config = dict(
    num_hidden_layers=14,
    num_attention_heads=5,
    intermediate_size=448,
    vocab_size=3719,
    tie_word_embeddings=False,
    init_std_qkv=0.0533,
    init_std_up=0.0533,
    learning_rate=0.0136,
    warmup_steps=0,
    max_seq_len=256,
)
Each number is 128 + 24 x the weight over its row's rms, rounded and kept within 0 to 255. Layers, rows and columns count from 0. The size above them is the row's rms in percent of the matrix's.

# layer 4 MLP down (transposed), 448x160, rms 0.146, rows 376-381, columns 80-159
size [ 93 101 106  99 103  97]
[[149 122 106 136 141 172 119 149 169 183 123 118 155 153 112 139 120 120 147  90 114 145 114 135 123 150 139 188  91 165 160 135 163 132 181 142 151 111 154 122 123 154 141 160 111 103 143 147 155 118 104  65 174 128 115 120 130 111 144 148 119 113 146 146 133 114 153 143 139 123 145 127  96 136 129 111 127 137 107 132]
 [ 97 126 151 107 145 137 118 155 150 149 147 135 144  92 146  90 127 115 120  79 131 158 120 149 132 136 111 152 137 120 130 125 104 133 125 182 107 123 155 148 129 134 139 136 161 150 135 143 120 156 104 130 156  99 134 148 174 173 143 134  99 135 125 158 121 174  93  94 146 104 102  96 118 154 106 155 176  95 112 136]
 [138 121 152 119 110 115 105 124 130 157 110 150 137 106  91 115 140 150 107 137 134 114 151  94 122 155 112 134 130 137  91 127 113 102 151 119 185 118 111 154 133 141 133 139 106 164 132 126  80 132 115 148 133 128  99 143  68 181 144 157 162 151 140 131 128 138 130 159 103 116 121 120 112 175 124 112 124 154 118 126]
 [119 120 102 130 125 118 129 142 169 101 116 118 126  93 168 162 139 103 124 123 126 117 108 191 134 128 125 106 106 145 123 104 102 107  91 114 132 136 104 107 111 117 173 100 133 103 129 166 123 111 145 140  91 139 124 134 138 172  95 127 120 128 154 138 178 157 115 158 112 110 113 129 107  84 178  83 154 116 131 133]
 [144  97 127 114 177 142 117  84 148 129 100 150 150 121  90 115 134 137 159 152 101 129 154 132 107  74 141 134 138 129 135 102 126 118 138 131 112  98 162 123 153 143 149 129 133 125 127 127  99 122 130 121 158 157 145 108 135 154 120 106 186 151  97 140 111  99 135 111 120 142 149  80 117 125 110 127 166  84 122 121]
 [152 154 209 126 143 104 122 140 107 129  96 157 118 144 134 147 130 128  84 178  86 151 160 155 124  95  97 109 160 142 123 122 100 111 163 145 108 127  96 143 130 135 113 152 135  95 183 150 118 121 149 160 112 136 164 185 162 132 138 172 157 129 159 130 111 130 133 158 123 169 144 122 141 136 131 113 144 123 133 123]]
# layer 4 MLP gate, 448x160, rms 0.228, rows 377-382, columns 80-159
size [ 98 103 108 100  93  91]
[[125 118  79 149 144 158 119 134  73 144  66 124 116  88 129 122 144 131 136  97  92 113 177 136 103 129 131 117 162 166 102 148 153 136 122  75 150 139 118 159 114 106 127 126 178 131 146 110 112 128  86 131 146 102 132 136 129 133  87  99 113 179 131 172 159 124 134 102 117 119 133 132 115  82 135 110 136 120 164 143]
 [164 152 155  78 114 159 128 154 135 127 159 127 125 118 128 131 182 140 177 117  98 155 112  61 142 132 121 154 109 135 140 144 120 123 151 103 146 131 146 159 117 137 163 120  93 151 144 179 111 103 126 124 132 129 146 123 158 120 154 124 152 119 145 133  79 135 123 139  90 138 131 143 134 131 131  85 140 143 181 116]
 [132 146 160  92 110 130 136 138 137 138 171 167 119 144 111 158 145 133  79 170 106 142 144 161 130  96 152 158 145 126 115 132 164  91 157 132 102 141 102 115 139 158 117 154 137 151 113 122 170 136 118 115 165 152 140 114 154  75 149 128 148 129 130  97  84 155  99 101 136 154 108 142 137 125 129 182 107 146 131 125]
 [ 91 186 153 117  98 111 116 145 125 110 109  95 152 160 147 100 128 109 137 125 122  76 104 109 146 106 132 124 112 102 162 132 154  83 135 127 115 173 123 131 123 115 114 132 152 100  88 121 135 156 120 131 148 132 123 169 162  73  77 141 102  88 165 152 106 102 146 161 128 162  99 125 172 116 122 159 142 160 157 121]
 [127  60 148 104  85 122 130 107 138 148 158  74 136 155 120 133 157 141 184 157 142 106 109 122 119 137 116  89 128 141 133 123  95 121 111 114  91 111 151 113 131 147 136 100 122  93 100 105 108 121 124 109 119 151 108 141  93 133 169 147 124 149 118 112 183 171 123 111 125 109  93 124 143 101 117 159 120 155  72 109]
 [ 58 123 139 141 142 106 178 126 108 136 164 103 132 125  88 122 147  80 103 155 108  89 130 162 102 138 149 141  98 120 177 173 144 129 126 139 128 132  80 125 134 142 133 125 122 134 149 133  91 102 134 107  95 124 114 109 125 142 134 119 123 143 102 155 167 126  94 110 137 189 108 122 119 125 101 153 114 110 149 108]]
# layer 4 MLP up, 448x160, rms 0.219, rows 377-381, columns 80-159
size [102 103  98 106  94]
[[128 162 143 108 109 136  89 132 129 132 183 126  81 137 126 128 135 115  99 102 127 142 162 142 128 119  77 158  80  90 110 171 109 158 165 168 167 161  92 145 146 128  87 144  97 171  78 142 126 142 147 138 131 107 129 102 140  75 134 128 149  98 123 127 115 160 137  98 112 161 125 124 122 180 145 173 152 108 160 122]
 [119 129 114 128 101 105 106 122 140 129 163 115 125 123 106 159  98 110 131 128  70 142 164 140 112 110 127 140 127  76 170 170 128 160 108 118  91 113 112 150 172 129 135 106 124 173 141 139 151 111 133 163 140 126 124 172  66 121 108 139 122 128 145 140 136 101 121 120 136 158 112 141 154 166 159 132 167 140 120 133]
 [190 141 115 115  96 121 122 145 141 141 116 109 155 145  95 105 103 147 125 116  93 107 136 150 123 128 106 101 110 101 115 160 129 134 140 163 147 168 162  97 133 158 115 110 105 142 112 102 157 128 147 138 131 133 128 138 105 114 160 124 109 128 125 106 114 113 133 102 114 138 144 111 152 132 122 168 114 165 123 126]
 [123 125 125 159 119 107 104 125  94 149 128 104 126 124 139 142 142 126 124 122  92 133 158 135 161 115 151 103 141 128 134 139 115  76 141 102  97 146 149 138 141 120 198  85 126 127 117 123 146 109 140  62 114 121 145 121 140 125 130 140 120 115 154 170 163 129  75 127  80 129 136 142 136 155 127 162 123 125 133 144]
 [115 153 184 100 141 121 118 107  84 112 120 183 133 148 141 163 110 160  99 151 180 135 161 139 177 108 112 150 130 127 110 133 100 122 141 122 150 123 161  93  77 139 130 139 125 143 142 135 124 122  81 131 141 114 149 141 121 127 143 149 132 130 147 137 143 110 131 116 144 147 133 149 121 120 125 111 138  92 151 135]]